{
  "num_key_value_heads": 18,
  "extras": ["some layers without attention", "local attention windows", "value residuals", "an embedding shortcut"],
  "dataset": "wikipedia_en"
}
Each number is 200 + 30 x the weight over its row's rms, rounded and kept within 0 to 999. Layers, rows and columns count from 0. The size before them is the row's rms in percent of the matrix's.

# v: layer 4 attention value, 1152x768, rms 0.0291, rows 70-127, columns 336-383
# o: layer 4 attention output (transposed), 1152x768, rms 0.0275, rows 70-127, columns 336-383
# q: layer 4 attention query, 1152x768, rms 0.0311, rows 128-138, columns 336-383
# k: layer 4 attention key, 1152x768, rms 0.031, rows 128-138, columns 336-383
v70,109,236,225,184,213,175,209,197,242,222,236,211,202,178,217,204,190,264,310,183,207,239,147,198,170,210,207,146,235,186,183,227,273,221,195,187,221,199,192,181,244,199,183,267,162,148,182,131,218
o70,109,248,203,253,238,219,205,232,204,195,172,200,201,206,193,178,207,215,159,166,215,182,208,220,225,224,186,200,194,195,196,177,183,183,176,198,108,216,250,218,210,173,228,208,209,183,215,174,206
v71,108,198,234,166,179,165,189,231,186,195,230,166,237,252,237,229,220,175,156,250,190,238,209,174,193,248,201,133,206,180,179,194,214,234,196,239,188,207,211,213,213,142,167,187,219,246,183,185,208
o71,110,198,202,184,187,195,234,196,177,216,181,215,198,183,239,169,213,161,199,206,211,239,200,165,169,197,214,221,209,160,213,134,206,239,149,182,166,235,159,184,180,197,196,201,194,186,175,189,211
v72,110,184,175,179,227,199,192,239,209,176,159,210,264,213,198,194,222,147,152,240,160,190,216,169,255,206,223,173,187,225,183,209,182,182,194,236,212,203,193,224,177,264,181,224,217,196,145,256,206
o72,103,184,190,207,208,191,228,186,192,209,185,177,178,267,179,229,180,249,279,251,193,223,228,153,121,190,187,166,239,177,147,198,195,211,176,199,212,184,229,184,285,173,210,206,204,154,211,203,157
v73,113,226,185,265,220,190,192,123,208,199,172,185,283,141,162,137,181,194,222,210,205,172,132,144,185,229,203,231,188,188,180,204,158,193,207,201,188,209,195,175,206,213,177,226,183,160,230,185,189
o73,113,178,190,190,248,137,193,227,263,242,210,180,200,186,260,215,207,213,215,123,198,157,198,183,255,208,279,182,166,224,232,184,149,202,157,230,204,187,163,237,171,201,181,187,192,170,194,181,202
v74,121,216,249,215,166,205,179,230,222,233,148,236,193,209,194,186,190,227,210,211,192,209,166,201,199,172,228,217,204,174,153,167,247,221,178,197,223,188,250,203,219,195,182,219,179,177,202,245,241
o74,110,235,178,247,219,224,210,166,218,216,192,174,251,230,230,176,211,215,201,186,184,233,228,128,210,167,247,169,195,162,210,179,181,149,147,221,176,246,203,180,190,185,175,198,246,189,179,200,210
v75,112,216,263,174,189,191,191,185,214,230,179,180,153,189,207,206,241,251,188,240,252,207,113,213,229,191,215,218,186,276,166,224,209,160,203,202,196,203,191,221,229,181,188,194,248,248,221,213,175
o75,108,174,200,194,171,204,220,187,230,224,163,162,194,181,223,222,197,189,187,243,223,180,198,179,211,169,179,223,222,136,302,188,194,216,174,246,192,199,193,224,186,209,189,213,196,199,211,224,211
v76,105,198,196,212,245,216,225,247,150,177,217,212,235,260,191,230,246,201,173,231,188,209,225,180,226,211,265,148,192,181,161,211,236,206,193,229,201,210,199,191,209,145,215,174,209,239,214,183,200
o76,095,204,190,162,196,217,168,228,217,165,197,196,147,203,289,225,259,173,172,187,236,216,169,138,214,156,200,199,234,157,234,219,223,230,136,234,283,231,192,205,206,217,192,170,254,136,202,220,192
v77,113,237,238,148,225,179,191,187,186,246,231,207,163,225,231,218,163,233,233,208,232,206,132,210,141,199,258,173,203,158,216,188,252,222,227,203,219,204,169,197,250,243,196,230,186,205,172,143,205
o77,110,204,219,189,185,240,227,187,196,203,169,226,199,170,187,169,205,276,166,190,222,177,147,204,212,228,165,231,218,176,173,149,228,169,186,205,153,193,192,201,228,200,205,194,179,203,202,229,248
v78,108,208,200,191,203,245,180,147,213,163,232,173,223,195,146,176,178,200,196,217,178,193,188,165,213,193,249,187,191,216,188,222,173,193,186,194,210,192,212,223,177,141,209,173,229,236,199,193,173
o78,106,215,167,209,179,220,187,254,201,220,213,214,223,173,302,193,200,254,193,206,206,222,172,145,166,220,235,165,200,165,221,234,220,189,213,173,167,169,238,201,208,230,169,218,217,186,187,235,212
v79,111,179,188,203,191,186,164,176,187,214,200,186,213,178,150,227,151,168,231,180,222,215,166,163,199,201,203,164,214,171,169,207,192,211,200,155,198,198,185,221,243,251,182,152,195,207,234,168,240
o79,108,189,200,198,248,186,187,199,200,272,190,208,132,149,176,195,184,202,161,217,199,207,142,171,182,175,178,186,234,197,207,201,188,178,182,205,223,230,224,194,204,181,202,205,196,197,209,209,177
v80,104,225,206,206,240,187,167,196,179,196,166,214,121,171,213,211,209,175,192,175,201,214,160,225,162,193,236,171,222,195,182,224,192,266,242,144,176,192,161,167,184,202,195,210,159,206,211,216,144
o80,102,170,207,139,172,219,228,218,173,190,188,149,236,180,215,160,228,256,145,214,169,148,228,237,238,182,172,221,240,213,216,173,231,180,210,206,220,233,218,184,185,209,193,190,141,230,203,175,253
v81,110,172,191,181,172,171,191,258,211,203,200,231,127,147,264,209,210,187,214,208,188,176,185,209,188,170,177,262,221,147,219,201,241,194,202,208,205,192,177,153,208,120,233,218,193,194,282,159,149
o81,099,222,185,199,259,204,192,187,166,214,199,167,155,204,201,164,188,203,172,143,208,194,221,251,207,177,176,196,237,225,242,134,196,182,177,168,177,207,193,198,182,187,216,126,212,163,184,137,211
v82,112,143,181,178,198,235,191,176,158,180,223,184,232,215,132,222,224,149,202,226,212,203,221,187,222,215,236,137,198,185,218,177,184,237,219,213,177,194,193,254,209,240,189,173,199,221,196,219,223
o82,108,221,197,206,222,205,211,184,183,223,148,208,211,253,209,163,215,224,229,204,167,251,164,185,190,246,247,227,240,195,172,254,217,190,189,236,194,194,233,188,181,204,194,282,213,156,186,222,240
v83,108,195,202,256,190,185,209,287,231,212,175,206,184,245,268,200,219,240,225,186,174,187,215,233,208,231,171,207,188,257,217,195,257,188,186,191,179,197,244,183,221,203,197,186,182,215,170,210,166
o83,110,213,175,201,226,226,186,117,155,237,196,182,200,217,195,217,217,215,204,180,159,165,226,219,227,124,178,166,199,183,228,205,221,174,193,228,230,212,208,201,230,162,201,207,209,193,198,240,247
v84,115,176,145,229,234,133,216,241,221,227,192,199,197,266,166,172,205,233,203,240,191,173,241,155,218,203,225,187,177,187,191,209,187,214,223,182,208,213,215,167,214,318,189,226,172,190,160,264,234
o84,106,203,201,196,208,227,176,191,175,216,198,204,163,178,218,198,187,204,241,167,198,215,183,190,222,172,206,213,200,204,184,177,255,173,222,234,206,296,179,155,218,139,165,205,222,163,274,255,209
v85,107,199,208,222,194,187,169,191,193,227,179,191,236,185,171,207,193,218,258,222,184,187,201,172,173,210,178,254,185,179,205,199,164,222,208,214,235,197,205,226,190,265,188,246,172,153,173,197,247
o85,107,200,190,179,233,145,216,204,193,213,220,174,222,251,155,219,218,212,196,169,167,199,189,230,158,198,210,207,224,208,197,166,172,180,201,221,216,223,204,216,205,197,200,188,206,169,187,238,115
v86,118,206,244,232,222,180,227,206,213,201,215,178,195,185,181,226,176,248,222,177,234,226,172,289,160,172,226,122,186,188,212,185,221,196,200,175,202,220,218,164,201,201,216,214,178,161,176,185,258
o86,106,201,195,200,193,249,197,180,212,180,166,166,232,208,166,149,193,227,199,154,216,189,207,233,216,196,191,215,214,236,195,223,193,231,219,139,183,154,251,166,221,222,161,195,175,203,231,135,183
v87,111,141,171,171,265,190,228,236,170,234,202,195,204,200,179,216,222,202,146,223,191,211,248,217,218,151,161,216,184,149,209,186,205,208,210,288,209,194,237,270,199,193,216,202,220,199,216,212,223
o87,107,211,229,176,169,167,188,229,159,197,249,195,164,220,221,198,250,173,234,235,218,257,227,258,178,200,177,209,237,199,147,195,255,210,138,215,171,236,151,189,203,211,187,221,195,189,285,164,185
v88,117,166,182,240,204,247,173,232,172,216,210,204,190,183,161,247,172,195,229,215,189,186,224,156,214,172,235,165,170,213,174,221,158,219,189,210,191,186,172,180,189,246,182,193,164,230,199,214,203
o88,109,188,178,220,154,216,147,185,197,174,191,230,214,196,118,180,185,254,197,175,235,228,194,214,156,241,132,240,195,186,226,198,213,224,242,137,237,231,159,164,180,186,139,192,221,238,190,163,219
v89,106,172,176,192,228,230,188,176,182,171,193,205,195,150,165,227,176,191,232,231,222,259,218,238,188,199,197,140,187,204,234,178,198,183,177,263,213,167,187,175,209,255,183,123,169,215,166,179,161
o89,108,239,211,238,189,212,198,153,221,193,219,206,205,252,204,135,156,222,219,162,223,200,210,176,212,220,201,171,177,196,197,205,221,244,188,175,183,219,251,236,178,235,138,181,227,150,210,189,109
v90,116,201,221,187,168,164,198,264,180,215,138,232,175,183,202,185,187,219,173,174,198,203,216,152,216,223,231,271,208,195,129,235,235,180,179,166,202,219,183,241,207,191,189,210,221,217,252,224,150
o90,111,242,195,182,171,188,204,257,242,186,226,175,198,180,200,236,250,224,149,186,234,175,180,248,114,190,212,245,200,186,190,197,181,157,193,228,203,155,238,154,246,242,223,210,194,200,131,193,221
v91,109,235,183,173,209,170,176,275,226,215,148,224,216,200,196,215,206,140,184,228,168,170,223,201,196,172,188,216,186,212,203,166,217,169,200,187,203,202,196,181,199,201,205,196,166,200,242,233,176
o91,106,210,165,187,245,254,171,117,191,188,221,151,207,187,234,187,197,253,221,185,217,197,173,221,183,203,241,160,158,216,234,204,174,225,152,173,205,239,205,226,232,189,156,174,189,236,191,197,240
v92,116,273,237,224,198,193,237,141,223,207,225,215,179,151,188,187,182,254,233,158,218,215,113,278,162,180,241,165,212,217,216,210,204,220,202,147,214,162,203,233,177,161,211,171,180,226,221,210,213
o92,109,194,232,203,230,202,231,186,197,210,203,216,224,195,155,149,200,237,161,188,217,182,172,168,206,230,189,187,183,175,202,183,233,206,175,196,222,198,168,186,248,139,211,261,189,183,199,208,222
v93,131,228,338,156,207,217,201,229,222,213,260,224,191,220,232,183,194,204,211,192,225,157,168,253,198,140,248,159,228,210,215,172,212,183,210,208,187,168,201,182,176,213,204,182,181,216,197,225,204
o93,111,239,220,222,209,218,192,178,163,180,162,176,238,195,156,203,169,218,196,145,224,232,201,159,186,211,168,235,200,199,199,160,215,186,184,228,208,208,153,185,240,167,208,208,203,233,284,151,203
v94,101,160,184,217,206,159,219,228,212,211,169,211,163,224,280,164,228,235,177,233,178,189,149,162,216,222,199,165,213,211,212,222,278,181,218,220,170,194,159,180,220,212,217,151,202,204,191,269,173
o94,109,261,213,189,213,187,174,188,221,216,231,165,208,180,172,215,194,155,173,161,198,187,170,228,237,180,216,195,210,177,200,156,165,242,193,246,253,249,144,130,235,205,184,190,194,175,170,200,156
v95,113,191,243,220,207,255,192,204,210,161,187,178,206,164,217,221,150,149,204,179,218,192,248,207,227,191,200,199,192,178,225,199,172,196,195,171,170,191,189,199,206,178,192,149,217,249,228,164,192
o95,107,218,183,252,225,214,206,171,198,218,239,190,180,196,197,132,184,226,204,149,231,209,194,163,191,201,154,243,197,222,228,238,222,239,208,202,240,191,216,159,229,170,181,181,218,242,282,188,221
v96,107,204,195,153,175,188,192,193,170,217,174,191,150,176,231,217,250,176,144,202,189,267,263,242,214,154,151,246,204,164,205,202,233,199,204,245,193,172,257,253,198,174,187,201,196,177,190,196,249
o96,103,210,180,192,195,152,239,214,197,191,225,200,194,221,165,197,177,208,237,195,223,271,260,273,256,239,198,188,195,139,209,191,173,200,243,198,162,168,233,200,194,243,207,204,175,210,174,251,183
v97,115,219,275,165,173,246,211,192,201,174,251,195,132,208,198,217,175,240,202,160,200,140,156,224,153,177,244,164,195,159,205,179,215,218,239,188,199,190,178,195,175,161,219,194,184,235,169,222,176
o97,097,184,195,194,214,198,191,213,192,236,201,203,199,153,275,178,222,145,195,216,238,201,227,169,197,241,156,215,182,209,196,145,213,234,207,181,153,166,137,165,174,211,198,135,216,215,170,222,166
v98,104,155,157,202,194,240,184,264,200,210,227,205,232,206,166,248,195,217,226,228,212,200,187,228,205,206,184,229,234,239,238,186,167,176,177,106,204,241,197,173,225,207,218,221,224,199,240,192,222
o98,101,170,232,166,192,167,211,184,206,222,172,202,228,174,207,215,190,139,188,187,175,173,235,206,239,235,233,258,212,154,223,161,209,189,213,214,168,206,158,188,194,168,186,225,227,197,153,184,214
v99,113,184,207,236,232,180,176,204,239,190,208,200,202,145,196,191,195,133,208,176,203,235,176,182,191,250,174,196,173,181,220,214,160,192,185,219,187,158,214,196,269,203,206,132,218,207,235,215,200
o99,103,194,167,191,223,235,210,146,206,188,169,177,200,232,202,186,139,200,220,176,206,177,192,169,210,189,247,188,191,199,210,207,174,234,198,207,206,225,211,160,169,203,209,220,220,197,164,188,217
v100,100,243,265,204,153,176,168,164,210,215,261,182,178,197,200,219,176,202,164,185,258,199,101,210,168,225,223,169,218,187,195,226,175,181,184,162,198,209,134,169,206,190,168,192,151,187,269,219,157
o100,098,204,196,182,243,204,193,229,180,208,171,162,179,195,222,219,119,195,185,202,198,205,208,236,176,174,184,241,157,229,179,132,217,195,266,190,205,160,216,248,212,195,195,232,175,213,127,201,251
v101,114,180,202,140,180,162,177,220,169,200,222,202,198,212,286,185,261,233,148,165,183,214,188,177,231,220,193,230,205,237,205,235,193,182,159,207,209,196,206,225,144,199,247,191,227,271,208,215,190
o101,099,207,212,225,180,189,215,200,198,189,183,223,162,164,200,235,213,217,173,221,235,196,194,179,182,204,161,159,191,173,221,192,217,212,197,216,229,187,190,221,223,217,250,224,233,196,230,197,174
v102,103,223,236,168,182,196,186,154,178,203,201,171,139,197,203,147,182,204,172,242,243,222,192,230,160,194,215,239,162,180,212,171,180,175,166,190,173,208,217,222,157,140,221,147,216,247,242,198,177
o102,097,180,200,222,215,226,181,194,174,188,194,229,264,201,232,224,205,225,195,208,188,201,170,170,222,208,181,181,231,172,223,191,238,208,178,193,152,186,202,187,193,217,137,262,172,149,205,212,234
v103,118,206,208,246,217,219,189,183,201,183,172,184,190,147,214,196,191,145,210,243,200,144,162,210,231,175,192,217,188,176,183,171,154,202,235,255,159,176,170,177,202,171,192,210,177,189,200,232,181
o103,109,161,204,216,214,202,163,128,164,166,249,187,190,235,159,170,189,239,217,216,216,169,192,146,190,255,234,149,184,231,171,237,180,237,142,169,200,213,174,149,205,173,217,158,171,214,170,237,203
v104,117,166,223,193,174,236,183,221,213,209,242,208,220,189,185,255,196,146,177,161,213,204,193,240,203,216,208,175,209,206,230,117,154,176,208,213,198,200,218,228,242,204,187,152,188,156,237,196,193
o104,108,232,188,175,245,213,225,209,175,201,175,185,182,161,163,156,184,212,294,197,181,255,262,230,214,195,257,180,213,235,261,168,207,216,170,189,154,234,236,185,163,197,144,180,215,224,159,149,157
v105,109,176,251,166,174,191,167,156,162,168,275,235,194,222,159,176,209,250,222,242,201,206,156,201,189,177,231,144,203,178,187,213,127,204,186,232,179,230,182,197,162,247,188,196,236,202,187,221,149
o105,110,207,155,227,243,251,236,184,280,213,150,179,259,201,193,203,156,239,154,195,239,194,243,175,162,239,145,245,174,223,184,198,166,208,240,213,178,176,190,180,188,228,215,214,210,190,191,165,173
v106,112,216,203,282,187,245,216,151,210,200,194,200,204,163,168,197,192,153,259,187,181,195,169,208,251,203,175,133,231,187,211,241,226,228,212,208,177,167,166,172,207,183,172,166,242,176,221,150,212
o106,116,182,179,207,266,149,231,197,204,188,225,194,174,238,181,189,124,211,193,180,196,200,182,215,227,211,219,214,195,133,191,223,153,200,207,228,232,174,173,188,213,186,213,159,250,194,205,162,174
v107,110,212,223,210,165,228,245,237,217,193,190,146,218,188,165,235,199,156,247,152,216,198,213,202,222,102,164,202,181,226,224,228,190,176,208,146,191,169,174,209,161,142,235,195,210,187,211,187,194
o107,100,216,214,178,197,173,158,195,175,192,236,172,174,196,174,161,149,237,255,136,173,199,158,172,215,210,273,214,226,223,238,183,221,252,233,197,202,172,220,220,209,229,200,157,219,213,215,213,179
v108,110,184,174,247,220,263,212,205,212,181,150,218,206,195,184,183,143,186,159,224,212,177,215,234,218,212,206,160,212,227,199,125,170,198,243,269,181,244,256,200,189,227,198,176,185,184,134,175,242
o108,108,211,214,222,190,239,171,138,216,191,202,196,209,193,203,187,209,201,241,172,141,171,212,132,199,251,233,186,212,175,185,202,146,171,156,237,202,195,156,194,187,194,185,192,209,162,164,190,172
v109,109,205,181,224,203,203,173,230,240,229,196,199,225,172,138,214,166,196,278,176,203,204,183,184,182,167,194,159,228,185,226,219,230,216,222,128,186,199,213,135,263,245,157,212,189,188,157,202,222
o109,114,126,187,258,200,220,188,219,189,231,148,199,164,222,213,209,164,195,201,173,167,189,194,167,231,209,223,191,165,215,240,179,237,177,230,198,210,208,247,203,238,184,207,136,203,208,232,207,177
v110,107,185,221,235,211,221,207,235,183,203,134,214,271,179,196,253,199,204,181,231,184,241,165,122,228,230,202,125,182,230,220,246,206,251,186,199,176,161,192,203,212,172,181,158,203,252,217,211,181
o110,104,188,191,210,188,204,233,186,204,205,184,217,192,221,196,180,216,217,168,160,212,155,119,129,140,225,234,188,184,180,226,292,218,257,159,197,172,194,228,170,216,198,208,187,230,179,161,238,183
v111,106,188,249,225,222,187,196,176,195,185,225,205,175,200,273,187,238,240,123,199,200,212,180,234,227,208,252,223,194,197,150,230,186,187,204,220,200,209,225,238,205,205,192,183,193,234,238,206,235
o111,108,210,230,130,165,161,253,199,197,134,149,200,213,190,200,210,237,145,175,172,236,221,187,248,193,195,155,244,186,199,204,183,216,191,222,176,202,167,240,210,223,235,184,238,210,181,221,149,229
v112,104,177,192,172,196,114,183,262,181,194,190,196,159,201,221,170,203,254,254,188,171,220,150,227,206,194,225,178,205,201,199,233,168,169,194,268,168,183,160,153,223,209,215,243,170,256,223,220,150
o112,110,188,201,148,173,166,220,195,211,236,199,165,201,223,228,190,203,214,199,221,211,184,171,148,215,263,209,237,209,240,222,197,231,177,155,243,158,175,187,193,151,170,262,183,183,146,171,230,234
v113,111,216,212,171,199,255,206,206,187,165,255,190,199,208,238,198,166,202,217,234,243,157,218,170,180,247,264,200,217,216,196,176,168,196,207,188,158,270,189,154,148,171,173,191,216,198,185,233,121
o113,105,198,191,124,206,147,216,187,214,229,242,221,238,192,256,203,166,135,198,220,149,178,194,159,225,216,197,184,185,233,209,213,207,223,218,226,200,205,189,209,169,191,219,154,207,154,107,147,241
v114,104,168,148,291,244,184,224,216,190,201,182,215,187,173,162,212,238,186,223,240,198,226,205,176,251,221,166,180,208,184,188,232,173,226,167,213,194,263,228,150,225,212,195,213,220,182,197,247,234
o114,103,158,229,170,170,140,196,200,263,146,264,227,202,193,195,233,255,214,173,200,201,132,189,233,218,217,141,185,193,222,194,242,170,180,178,260,194,176,189,176,221,242,315,231,197,199,164,198,186
v115,100,208,184,183,191,225,197,209,166,207,172,196,215,202,149,231,154,192,237,222,238,261,249,213,153,176,211,129,195,212,230,182,242,197,189,164,186,222,153,168,212,145,182,152,120,160,173,147,184
o115,106,236,204,162,170,190,189,195,195,176,204,226,217,205,210,154,162,225,215,189,193,216,164,162,198,185,208,210,217,156,139,211,190,185,216,169,169,208,224,285,176,231,208,167,211,146,151,233,204
v116,112,227,217,197,207,208,218,156,214,162,197,186,158,197,248,170,200,221,193,202,225,196,260,207,158,169,192,222,187,204,204,195,163,183,204,194,181,208,227,212,165,157,202,226,193,227,197,238,168
o116,102,217,209,211,240,199,183,295,212,194,224,224,259,196,218,189,221,239,208,247,198,174,206,185,199,220,209,154,243,240,194,201,199,183,199,238,209,203,218,200,204,246,198,200,174,166,201,217,231
v117,111,184,158,242,229,240,201,198,177,160,136,207,216,185,239,197,226,118,233,234,178,170,190,151,282,250,214,231,195,232,192,228,250,186,186,211,170,208,177,188,233,172,202,176,197,207,231,239,207
o117,099,200,220,239,203,171,163,173,193,204,211,199,169,171,184,212,169,163,180,173,210,227,162,245,148,221,212,207,198,188,199,231,145,217,150,239,265,242,162,217,135,173,248,211,217,175,136,227,187
v118,119,191,223,248,217,261,225,221,193,199,187,215,201,176,220,191,127,206,203,156,209,156,188,173,182,147,178,196,198,202,224,194,155,194,216,232,180,177,186,215,163,216,189,163,186,217,228,156,208
o118,108,214,212,173,193,186,179,169,175,191,282,164,156,187,194,205,203,218,228,221,174,191,221,222,184,250,181,185,199,262,147,241,201,223,202,211,192,208,198,136,233,198,199,165,168,228,258,164,232
v119,104,228,205,179,198,208,206,274,232,223,202,228,248,145,166,224,198,131,202,189,209,204,249,194,221,215,251,215,197,215,258,171,185,194,186,213,177,188,159,213,220,239,190,181,196,206,252,231,195
o119,101,182,173,166,215,163,208,195,173,197,156,136,225,188,201,239,171,207,219,181,181,155,191,148,203,205,206,178,183,194,216,202,226,251,162,267,224,220,253,184,184,148,170,134,186,221,197,210,163
v120,103,209,181,222,166,228,232,183,192,160,269,199,190,210,227,250,169,175,197,202,217,181,186,179,237,168,198,190,206,218,202,199,206,222,241,235,200,154,175,268,162,127,189,215,221,205,231,182,165
o120,110,197,206,203,142,134,158,153,227,227,248,220,220,221,144,199,237,202,203,235,194,167,181,237,150,220,248,173,187,203,198,268,238,247,194,184,207,238,153,171,202,246,168,173,206,217,202,186,176
v121,104,183,224,145,227,184,200,190,216,197,166,185,140,216,263,222,233,245,178,240,253,241,243,237,188,269,181,219,204,191,212,184,243,210,201,211,218,178,221,241,199,171,197,240,254,248,242,223,223
o121,104,209,189,190,145,129,274,226,181,208,183,197,223,175,210,181,174,152,246,259,173,180,234,229,162,101,168,212,196,180,245,141,195,175,180,163,175,239,173,157,160,224,198,218,221,199,236,162,195
v122,107,231,253,188,200,232,204,267,196,283,201,164,203,159,176,263,197,198,229,186,218,142,97,173,183,189,225,214,219,172,214,216,222,202,184,193,198,176,171,196,229,175,208,215,174,174,229,152,227
o122,103,150,176,224,201,198,193,191,191,201,266,234,228,202,197,235,177,213,210,142,254,198,199,211,196,213,165,213,222,238,213,219,229,228,249,166,207,186,198,188,223,165,241,185,215,220,220,214,181
v123,106,220,156,165,187,175,155,252,218,243,226,216,154,209,227,196,201,230,250,183,194,243,211,257,203,178,152,228,215,215,211,183,137,179,209,161,201,210,235,210,203,224,226,284,211,191,216,214,177
o123,108,171,171,169,180,219,190,210,210,213,193,229,258,223,176,232,213,189,236,217,158,192,207,176,182,240,219,233,201,201,242,132,241,173,244,188,199,243,267,224,198,218,231,192,160,184,185,196,221
v124,106,191,233,208,225,207,196,207,243,128,142,189,185,185,246,145,176,210,236,256,218,223,144,244,159,171,243,221,183,206,232,206,185,191,185,249,152,190,214,151,197,175,198,250,200,177,207,216,194
o124,105,158,211,213,213,191,177,186,161,145,188,173,220,241,216,218,140,154,220,207,179,133,266,178,146,222,169,208,215,240,200,155,197,227,240,191,158,199,160,173,211,144,168,164,193,224,162,189,172
v125,119,180,120,234,202,232,204,220,171,160,187,197,180,185,188,251,212,160,210,207,200,206,189,172,205,233,203,261,221,232,190,212,222,252,228,203,186,212,223,214,174,166,229,188,174,224,229,231,182
o125,105,248,208,200,168,179,192,219,232,170,166,218,183,195,219,154,253,230,162,166,172,227,165,202,193,196,237,213,199,185,188,256,145,243,163,167,240,189,173,207,223,219,224,224,268,176,148,155,191
v126,124,171,150,197,223,198,207,162,197,192,217,230,231,191,194,199,233,179,140,214,211,189,206,180,208,280,205,196,191,199,187,196,207,206,176,229,198,193,219,200,196,202,211,172,193,210,174,208,215
o126,117,247,245,188,205,152,192,161,179,191,155,221,157,183,176,183,254,195,191,198,168,217,185,264,223,177,233,187,171,183,212,210,190,176,203,256,168,191,232,197,231,212,174,259,185,185,166,202,209
v127,099,228,155,250,214,218,195,112,142,236,139,217,160,261,215,276,192,199,205,221,223,167,186,137,195,266,233,197,190,172,151,221,154,234,213,169,183,230,195,192,206,232,192,226,177,214,158,186,156
o127,110,224,186,183,158,187,187,213,217,164,234,248,239,197,200,158,233,221,146,246,217,220,187,219,250,207,169,171,142,241,168,226,163,133,173,188,198,184,204,175,192,282,246,184,191,175,180,272,265
q128,026,211,179,239,161,193,189,157,188,156,178,237,217,228,201,222,213,181,186,219,236,176,227,162,271,225,217,164,169,197,222,234,174,145,205,228,168,216,193,187,165,232,271,181,271,187,173,209,211
k128,043,211,213,194,152,199,213,197,203,214,148,231,170,174,209,250,160,149,183,239,174,151,203,210,240,192,185,237,191,237,219,212,245,165,226,235,182,193,209,173,224,227,182,139,204,142,158,193,200
q129,032,177,151,165,128,211,213,194,230,181,172,181,164,157,251,251,169,206,224,171,172,203,170,211,206,214,201,184,145,218,204,238,163,206,226,226,216,240,148,222,178,226,169,146,238,212,150,197,225
k129,030,252,227,199,223,267,228,213,171,196,153,193,175,195,219,208,203,206,158,182,275,188,190,178,235,166,251,176,169,168,172,198,223,173,246,168,221,186,198,194,207,215,217,237,154,200,211,226,161
q130,025,205,181,163,156,193,198,220,249,227,215,193,197,241,191,228,286,181,223,167,169,205,186,240,204,239,181,216,217,233,206,186,221,164,125,226,229,233,205,205,226,183,185,196,237,223,263,261,195
k130,034,199,183,208,244,173,200,205,170,163,235,152,259,153,181,168,223,240,247,206,240,220,247,201,156,211,180,198,186,194,168,184,162,229,184,169,241,190,216,199,228,175,202,217,210,237,230,220,227
q131,037,193,217,174,206,181,209,224,191,229,267,169,234,186,177,176,192,188,190,210,221,188,198,234,230,248,203,233,218,235,145,175,200,191,172,199,236,240,255,177,216,206,203,219,195,263,221,234,181
k131,029,211,165,228,220,180,192,255,208,216,153,170,203,176,186,197,167,152,221,196,135,168,162,191,202,216,213,220,234,228,222,217,241,238,183,269,152,205,209,206,165,246,210,230,195,182,116,190,206
q132,047,190,210,216,187,223,167,201,193,135,167,205,181,186,225,204,180,180,269,193,209,191,210,184,185,166,192,180,184,161,213,205,197,223,225,234,170,200,207,202,190,190,225,205,171,147,220,160,218
k132,036,173,257,150,166,164,208,223,196,210,191,230,143,163,177,171,170,132,155,207,152,158,195,131,216,192,229,154,193,241,198,171,222,202,188,222,198,241,191,179,209,182,216,176,228,169,185,191,200
q133,029,186,224,220,155,216,226,174,219,189,182,237,201,201,258,227,187,218,210,209,233,206,192,143,211,173,184,186,142,177,193,198,165,243,209,211,184,198,180,198,182,212,188,198,187,180,176,189,181
k133,039,181,163,220,208,171,185,222,204,199,241,180,211,153,206,214,225,234,233,167,194,260,229,223,219,238,143,166,215,141,204,167,179,217,184,209,219,197,249,176,194,150,185,224,205,202,224,206,190
q134,034,170,195,198,159,221,161,202,208,180,173,236,181,182,246,191,176,178,178,187,212,212,228,153,225,139,174,181,174,180,209,231,126,195,234,236,188,162,219,204,168,226,211,200,180,172,175,164,177
k134,036,167,220,163,187,177,205,241,198,202,194,206,184,146,213,186,150,186,195,186,261,197,179,215,200,180,229,181,199,186,183,241,184,188,242,227,181,201,186,188,254,209,196,221,222,188,235,197,224
q135,069,179,213,228,187,232,174,196,198,175,163,207,208,201,241,211,196,213,260,196,226,159,193,132,184,127,189,177,176,164,179,195,222,224,255,222,154,183,192,213,202,168,227,201,196,133,205,171,200
k135,043,234,195,192,172,190,207,229,218,170,245,142,219,197,173,173,236,222,197,137,175,231,172,209,205,243,207,154,239,169,200,193,147,251,161,182,226,241,174,160,212,164,179,205,201,211,194,158,218
q136,082,213,182,175,210,177,237,187,201,233,253,193,203,230,187,203,212,215,143,202,165,217,203,228,213,287,217,202,236,241,202,192,194,190,133,191,239,234,208,186,187,195,149,169,236,259,203,227,164
k136,053,160,210,195,257,233,213,176,169,233,192,235,182,193,197,186,142,175,229,252,211,163,223,212,179,175,238,221,154,181,244,193,228,171,255,234,182,186,240,269,222,225,258,191,193,203,196,202,243
q137,048,185,192,180,188,206,185,192,230,207,233,224,182,182,116,179,235,166,184,188,205,197,190,274,226,165,218,225,248,268,193,188,218,191,190,207,215,159,230,183,202,210,204,209,239,194,183,173,169
k137,040,184,170,186,213,177,248,268,222,197,192,219,179,171,171,225,182,196,239,282,205,191,178,192,209,211,261,195,227,185,203,206,168,206,235,262,229,228,213,167,225,243,197,219,168,230,219,145,224
q138,084,182,196,200,174,188,160,193,211,170,185,230,197,175,248,179,177,206,253,216,230,178,222,151,202,140,153,159,201,151,213,215,201,219,265,215,172,172,182,213,257,189,240,208,204,139,230,205,206
k138,057,216,197,190,176,209,182,163,220,217,247,167,269,248,197,172,239,227,168,122,201,240,211,174,173,186,156,177,177,175,204,211,156,211,156,117,184,180,176,214,131,152,195,189,215,213,213,227,183